{
  "num_hidden_layers": 14,
  "hidden_size": 768,
  "num_attention_heads": 12,
  "num_key_value_heads": 12,
  "head_dim": 64,
  "intermediate_size": 1024,
  "vocab_size": 32000,
  "hidden_act": "swiglu",
  "norm": "rmsnorm",
  "norm_place": "pre",
  "norm_eps": 1e-05,
  "positions": "rope",
  "rope_theta": 5700.0,
  "rope_fraction": 1.0,
  "qk_norm": false,
  "attn_scale": 0.125,
  "bias": "none",
  "tie_word_embeddings": true,
  "parallel_block": false,
  "init": "uniform",
  "init_std_qkv": 0.0206,
  "init_std_o": 0.0039,
  "init_std_up": 0.0206,
  "init_std_down": 0.00337,
  "optimizer": "soap_variant",
  "learning_rate": 0.00256,
  "beta1": 0.95,
  "beta2": 0.95,
  "weight_decay": 0.084,
  "lr_head": 0.00363,
  "max_grad_norm": 2.0,
  "warmup_steps": 200,
  "schedule": "wsd",
  "decay_fraction": 0.55,
  "decay_shape": "linear",
  "final_lr_fraction": 0.1,
  "batch_tokens": [131072, 262144],
  "max_seq_len": 1024,
  "doc_mask": true,
  "z_loss": 0.0001,
  "train_tokens": 981100000,
  "max_steps": 5136,
  "dataset": "wikipedia_en"
}
Each number is 500 + 40 x the weight over its row's rms, rounded and kept within 0 to 999. Layers, rows and columns count from 0. Numbers have three digits each. The size before them is the row's rms in percent of the matrix's.

# layer 6 MLP up, 1024x768, rms 0.0971, rows 785-818, columns 192-255
099:548559519531538521548519474532457519478497496490522545474477460526413483453484524541450477415502478518466524505546461551452507412465437518480562588436541469541501595580450492433540550445524514
098:505550549535445491490535523521555488504514426434585440466514529512484516430539504544553427389472496507421524536517506557544514526530501536572543456463512583498539451488527516531470477547557491
102:585460520499573543537464499532497522515493548489577476471475478482536577495512589547557436483514518503502486547517490467464513482511502428544519510452465531493509487503536507495490459486523547
098:504476508505408499492454444479560482458504485450479536560494505523558523497491472523486451532577542489521534509425506418637567476479519492516506473467561494459485432507469512504515521525521476
095:455539473571514539536483429576494478540518538486487432521475561459390491493483430494486538511468504519442388495530507432521462419537459472511473433522574492437521389538597504510434499491437585
096:490536529501512475464498487482528395467492497456444485503445472467510495524499508541537420510504449442547494458572473592538468454490493441507431496478497476523535502462466531468471518519489498
120:448533472534522503514530476456535530483481510425445519559454427514490553480545451446523490480466520557439482521479523529492511441509496534484511537469511482527509532543487449475581480488483540
106:472501488507554500536514496460511470444560505546501430422567473416497476517444492437478501535487564517479464472552533412504511464462552497487393541517477474473484580424451500508517531480529481
095:579465501482448595477518496537532498509492458505575504466470544501507561505488547490480474452481496606542470437498561462554513516412484470469403572534433535482495469566496588507484428456546539
096:539458448533490518528440410432464473506436446436477471479618509462562444507514523521554466547441544561473463490542487447424559521528561430554501527461475524485402538473563567464451493551488516
099:511519556558495533574588516535474524530554540567617456578542453438458503501510497511556468512510480482573558500553472502419553498503496537488479524494485485506505480467544494531410520519485438
099:465545493539527549547523519465502561524529570539534571494519480524490515489506493447441430541464514504521532473422513517535527480481510501486485491465491507450440498519544461506578535530553497
100:456486531495471521562473442471558453488432507560480526507503456471519430488446514527487526541478449478483517515482550489503502529414425516572464558508417506488522490465448429563461498520532510
109:545537476496521457482497496562468496474500526578444475464514531410513542500468460511453553430465554533477485408483465436506474486520524393601500552547492485426512499477452468471442528423517434
100:499472481490484569591498466497488489499517512533538525522469529456526504508446504517407504456509484462526469540519538473498528494518490478474455535487578443555451506523473543455512529484465470
101:458567485516560549436483500464473446490425530503436550502509536488477481471487563457545480490432474508432505389511480498521556492558485453553479422522482498543563473531486545473492483537509543
093:442497504495511552526491482498495456530497525487462531519539441518491502500492539514524502488523502455462479542473530474492528505531511574481531465538484506496395581503516495492577547442537466
092:506445497525476511496455509486505445474527504417496473507556535456452555544415528478458446515532487443502480464477498481473486498401445512462516495489500515531448505527522507528447561538498506
103:485568466522506499442429487427456494572464534448491566476520409473486483552499519540513558455459499567549479521509488477601438502494512512442423557476545499496453503536459533503467517466486552
102:465478472469480539475555520579458430533458484448530552553515489558439539518382559488436559536544441525524496450546431568462555512558521497567545462514444427573530524541572566512477511489513505
094:431499480547513510455520527529545457556481518540610457525498544469467527504494470474481511539557517497491546491436465426555537515458509482533453491487496474492533478524505517465460443541480435
104:411493526441489523370521443502446502510530450509516454453532576482506484507475516491480498579619507483524553485442528430448517483486527545525490501504551488495504523535447562517539589509512497
105:573470493456516417524443488548480468521499448578535491532440518558428521463474420511520565433490502503442490506500468453444500401454524490560548438497498471499493485516506548538440486477520449
100:541445478482508579436408579533557516497544528588516510477484475511480487494525465498579578537511585481465527508592488462456466459446603448461462467523558519514491542578420471487483439449520511
101:494485479496488520502441483451534516478498471572516462486544573495522488477523507529510457528477568499480487547481483422537501538521478517485521516430515547486527531555517553569529519543466485
107:506519499478490478464441505531483470434525462494479480450496511443521510556491491487491551514501480488575421540516476524471548541534542529443488524526505513517471566459558528582560538496523497
097:493468453468507506475562478566491447531555553443434551465519587483524466603486455463488519508461497487492469494462498482517478460501550489487462538482567483427580605495509504464566530458435489
100:500491472487514467523524459484573482501513447433504476478486451455586502487528545586502454532441498447552496530532528509511480515548553531549463545534566465451459487497516428443486511463501500
104:510529517573572523538476475477535501504472501558462528536583467493502572546484472444491506477464507487502556461494501466491476474489513546511478546586491443478468487444568484535578506414490522
100:488504435461495513502550511469521496492473472501560509487551518409493441488506553484396554455520453524419442494468485512566552520486507460430489554504533470531484477487505521487489529393531432
094:494560520540495484446496554425467494527536426532485463538541489535524442476547521522487482469512494523488506482486526497466536510506446479561425502489559531427486531457485476443538481545517476
090:509415495466481520482526535530494519513518516539565462509515462491505646521515513462486480499515472519509571484529493513521519505418556528470538519505471480486462483514550492476544459588558464
097:580547458559480483478565481488515474467521525525513475555491546495493511540436553504575479490541553471434467503531508482381495435470474457479525527472523554471508605539511486531538477562439490
091:481555512509507450460496438416517513511483505517482584502555475491501462480492525498480558466523586489460487517430462459438462527547424546503471527504566524480531548495579500500520518562532509
# layer 6 MLP down (transposed), 1024x768, rms 0.0938, rows 785-817, columns 192-255
099:534502568456560453507566501552488495494561476509518441505534468537562501540478571469479438465569517510518541505460490564395500479453537554495486522487496527494517511407477541480451519480562577
104:584505524477464508435487539519550540482573455434524486486505498449434401448484452435570512480414486468448510513556591606547471535516521536522486489512441512555479478623498492517514535570505590
097:519474498502463407479502533532505490470483531508519425552526518532471510511479566507487536408439517547557479569473517441507465527488469587469589488464529527533542462436491502484507418549538517
097:479519482478412530464557467494474490525438540509463530396502490453618522521505500429428460454555474422521592550512500562531467480530452515496549428391559514431522503585511439481502465487500508
101:497511504475523512441524516526493522500447523443477490544552436535394521499543468495518554522451536474520560432456441529506552524538493487501494561477533478431594493562482464580526520469543466
096:541552553471434535572500451503540438487444554471528517496455464410487493523516475511478520499580366422529498512439509532545492566457493504527497509513464463542573455551488567539522522456381537
102:514518506485475462604456539381491558475501543489567437546419487516555461536597517507445525551518462473500472482427576501452491490507467559460463467523555558522522521525566490553543465441474454
099:441504524548456426507574488537474395455489571490477490498509501496543481518510441506481526570539450531520481533481512485570482407534451470433468401470468472502480583419494533563478527462469464
095:459584507501527459497478543444515559474529527510441507445484498447534493477508475439567530504460495506540486453417498547503579549526522462492543496549496476486459492489553488535456506486524475
102:486569505534546476505469580485563472499478554482506504493481580451427485500565505466496488488462512460581468537517506542401525505419501519493510499488512476467506495450442543537442557511567504
099:531487492497397463532375556471505467475434469529490531498528451515427471503476512508555577547482414562455548497457446530454527452550555512469497450515502525501504554570466455540573572487484528
101:489455420587532543517426544470520527473511573470541496447425532531451442554544518463438422563405534594535458505507444525553537499523464498440503478493435491495507476555586472440575436516525474
107:486504548515488527477516536548493529482450547611507508558439432460508520512468515535461497432512407517475510481461487461497559515514457477557522498554556555552445446460422510515535477600511492
102:545548497431483498490470542502440565422500507443450471582516480452497553542519461514457525488477547478434513486422440523521497564473516482447454519428507508464440498536494506530469495512485448
098:453427453567504562560516445454453563428523505500518533575475475446597499488563504453490465469495516534490520510450449506544520500517526383471492471442487448573533539514542498520440516501502453
099:468505477578512456476502495454475498563453445531452453544503476525548514477487427491509422545594501541493563480548483513544517544494573487481504497485523526501533489477490552551534478536580525
097:509494526454489506479536430484469455537470518442516530478540529549495532446542537440502506522474491499481496479504506508442491471514466529519491468492431488440470451523538422435467482459464467
099:551515468494488432417541524551509516504549476468577483484479465460497553582502545429499424513502510543434461459513547454525464537496508412525465553515453431501516477492457429573535461442516485
107:564550540528500484485453435512461468563541511542501519384499507488517548513466537455497504496510505505528527476422484479514440516520464532484542550497440549513511458541490415519524554467503502
100:514509536462530527468428490469468459487562476505563506548528460523523528516570527503505496514592532532532488509482477538562515456536551463537465509509493410520593507418483534471493523513393554
103:525502509594529535517497522473514507540524557551516493511511523573533501465523462494479496473462542550408451522477493503523488468470445456518459550395535523474550498519552449556512527552512449
098:514440509548475501505464468421455538460480566454537470478520537516550454527465515480511477513514465484534546477535548454549514535544408488471493510517432439519582405540518540569468539497522497
104:482532454451528484542491456501460525517442458554562498555536491530449456523517508513555492525522499550446559451546619507477501510489512520500450504523532509509463536533512543455525512533507529
097:457479476518553462556488476486514491538495543535543432520517513522447536546529524546498555482545533490553490532540468496431474476493478478505485549512499471479482504538493513549601517494554543
102:527423552468497508509437469429407551474499480539489469505455452468515461469471503470424502544572507519478437508532530517476527510496505507559524489487518448588475501481473561510461436486499539
111:469539448518506509470536476555464512484460459505499475497486445530470536474524425491455489526519508536468449559509476488496571488501564482519562438486528510417536469480479558546531499467525475
103:529511518533517509482520542495555459478545537462549491479401532430444529469533561474540487539447514513535506487465480520537471482477512517482532558551452468567430470538582503476552400459437545
098:473526510485450507498442478502530517480548481467425522471494530545495496494494491602519526500521519499579609505467496448529473639497434571441459529439477546430474492602581488507520495457553500
101:496481477554533480506497508451461518489564472511523510456583478497512536494441519523486477471451402544467534478456563502535522412484510535473546548532456458522459493579501438491540487548472467
109:445495526481461449496492530483479561508472541442589513540479556480490519522468536523520533501542490505474539465464470504574494536492469522510537486483549426443499476468530519508457535466484454
095:441478544554505513486512470455486484461541483513409552466490483515584519542420498489467456591502494563357495445502548468551531501532428447478496476572504503488510521476438523512483539480496462
097:538522503574530540450523498529505443496430531543558531502504433467509492493506502516521434566499499480441523551495490536521446470494494506492528563587501500398483521554548470600472524459486571
099:552540482507424507537530565467536472502448482489474406497536544553532513613549509535520494538574524583510462502551451488453469501498502481496583608490513481487562517578429504512556480510503509
# layer 6 MLP gate, 1024x768, rms 0.093, rows 786-818, columns 192-255
097:490455521521467502512505554508511511437544478511501472562546449519519491521550428412480493520544482518477528477526516543568483520521532532542501524532479459453520549479553535470481483424584496
094:563499412442522528474485470501510565507514472528505440481522469486482478443506418477490523412434540460464494537552479599539481498495478519500469528579471524456512457531480468499465497515533494
101:592450467461580564605528474500488535440572443526546502422501503517468495537582467493466521529501474497487504532497524543461525519484577533483480567552473507519485517500455506504544520485549455
098:502516451572472465512470495545537465486442516549424467560578498491486526537499468464481507494507517490524439475521483547542480526538486502528372490539538552495466453499501451505460458429537475
098:479533405449465484600410478452471551507467525532533410529487415483505487489499551566461476507492520553512472465477549410493493488518461535498512498499461466539454496506511497487557583499490588
117:460505450437537543519514412547548532456500504492493495510546486482578522491447471507453576521467524503474483554517449448465526471559477441506555462559551469488521460509506556559520582404547537
105:424466446478498545462477530460493615586495522528486504504453502514504513514476520542465565551516493481545486499482478512478459424431411488513582532496499407512477531513463503480560475412492564
097:499532460509455502452521512468439553428553519519486507487452479456441492524427456517517535493526476432474577531543545431414519535543528555513415448543503502546531548512491451577531490479495524
096:532515473534550500441425459487486468585568526533573490544476448490493487476532520474469511554551501558485433443549602506509512559494508576511494540479543432441538511476481472530477491461503535
101:486484528410480482497460517428549498515537524535497505479448496521511469437503556422426544489491489480547509523545510454531502475440473443507517465468494564489473497479488474491516527436495506
100:514536444555491496575500574454547461530495574549473543529540561412464528517528497505455547494510518443520531509481541443438501560506501492522518506454506576507540492526522482560486539519534496
099:576471513467503458510493494480530576465518543481425405481524506431511567538471501485505512468562465563508487570514473492505497431524498578537475573497523501448596495513515510455502509453470487
109:517453524498517506540495570516523492492539414509484499498531472612517489536503486528484453501489456490448460452537542600493490489484462595480560479476522463554494492456524556493510467474555458
098:527487543482516466526578500502490498538594494533477439526524510485375485525465586523478513501587495476468460510389519572534503640536526617473519496432510535522476430497457489481478544513494530
106:459551432532474424492488490443505499525534519566456510502422505481455561460467447510450515491438462482552539497426503536496516492482510459510539532507476534456489537489419474453572550473508457
091:597451537505465491563433435498534420519599443459558508421509481519530559522521515484484484496516483537531527526476521473492600441532484393542446451560466394495491511464508531536468482515422517
098:494494516465517461517475504515447490544477462448439476552475445498523467483560429479616490511499479449482557460466516527489538482516460547455538501494504566485573570440515547452495461534458576
109:490473483427488481518562492507548531518491442496452488479509531539438452445485484575519474575528499490514535492583496516493529488474440495447514429602498503497490540545474524503465572535508417
107:519525539525496574485468463511451506547560487462474529492432457566473467461481554549520529545544477502470537512479402579506565439534548478462531542515506531522445529520432513496462531571512559
100:539515506461447460561545479490514554529475429444408597481501428474469546491542453452460400516483507535545471500535477469427455570521438473461578479506493496488506530499486520455479457497600588
103:496516479497475535454544532456520502502507569505447528484491422436486471501493467514463563496435505536483484532454507545422509554441532493569526467517540552441527501457443527553520487578520453
108:497525538438519465522541430482480612489514557520505502438511451534490463440524510527515581540503464525471491520553479415498456572470474544461438467541550543468516545430485438502509515481449501
099:538573537539450471570529524509519426496470448527509515546520446532457586499417555520472581552450516431577503560490486571542525459437483576520532512484492479531473570500587514466511433499429531
104:461457449558514499480449449429517515496536509438482536455483506468520499514495449523466509527466533466529484560469594437518526524512422508511505527517566530522517508559547581526541491527562456
101:544505443413514571567418518491478530554475600501504484551381508505468516490510514458549529509575495566534483472590491400515510582490510565490475479470514445513421517471472513445564495586472513
103:437486474463426535481525464500514553467489494543449523517542446508510459553578478503522532464529527494496496496486482500470501522522450517503529522476607481487407439514510544499461446532576478
097:458479442515472503441477543553448548540522460448467495498444464529492475419490511521496484542505455559538517491494513449474499606481426469496483467541408528392485510518557454463590519496510483
104:489487576398439536493468538463452533500504583513472459495432457480453418448536474500529508464467491442498491520516561461484508452514507458481464406517481504515425459502452502480436533480518514
101:522475469496485511510449481524460488470572529480534527527491452514584431477435613468566445461535476540442509555468439504556458466532484469405525548476456525467494430553454514461491501492491510
095:516460541512507543444573515451466519562547467447519488521435516486513528468528527476502483492526488487509518532500507475567446491467489514504476522507461455446514549424445540508546394405558528
094:517489494526463513502492497459520528460496518463398458509484544514484444508422455507502585504482524453470468471520530472491460470549483444520470456458483495488473447451459565448525519510430467
101:461569503551472530485450523490514535470520520517475504541508403515481515460522489510481530475438473551531517521473494448581515512554513529470448439520531487476497478478473523515497516440468483
095:506644493492489497544446481484574424452542498575509543448512496573493553492541484481496507533459515566475482489497571562464552475527455481552499510536508529548410509559460472581508508509487526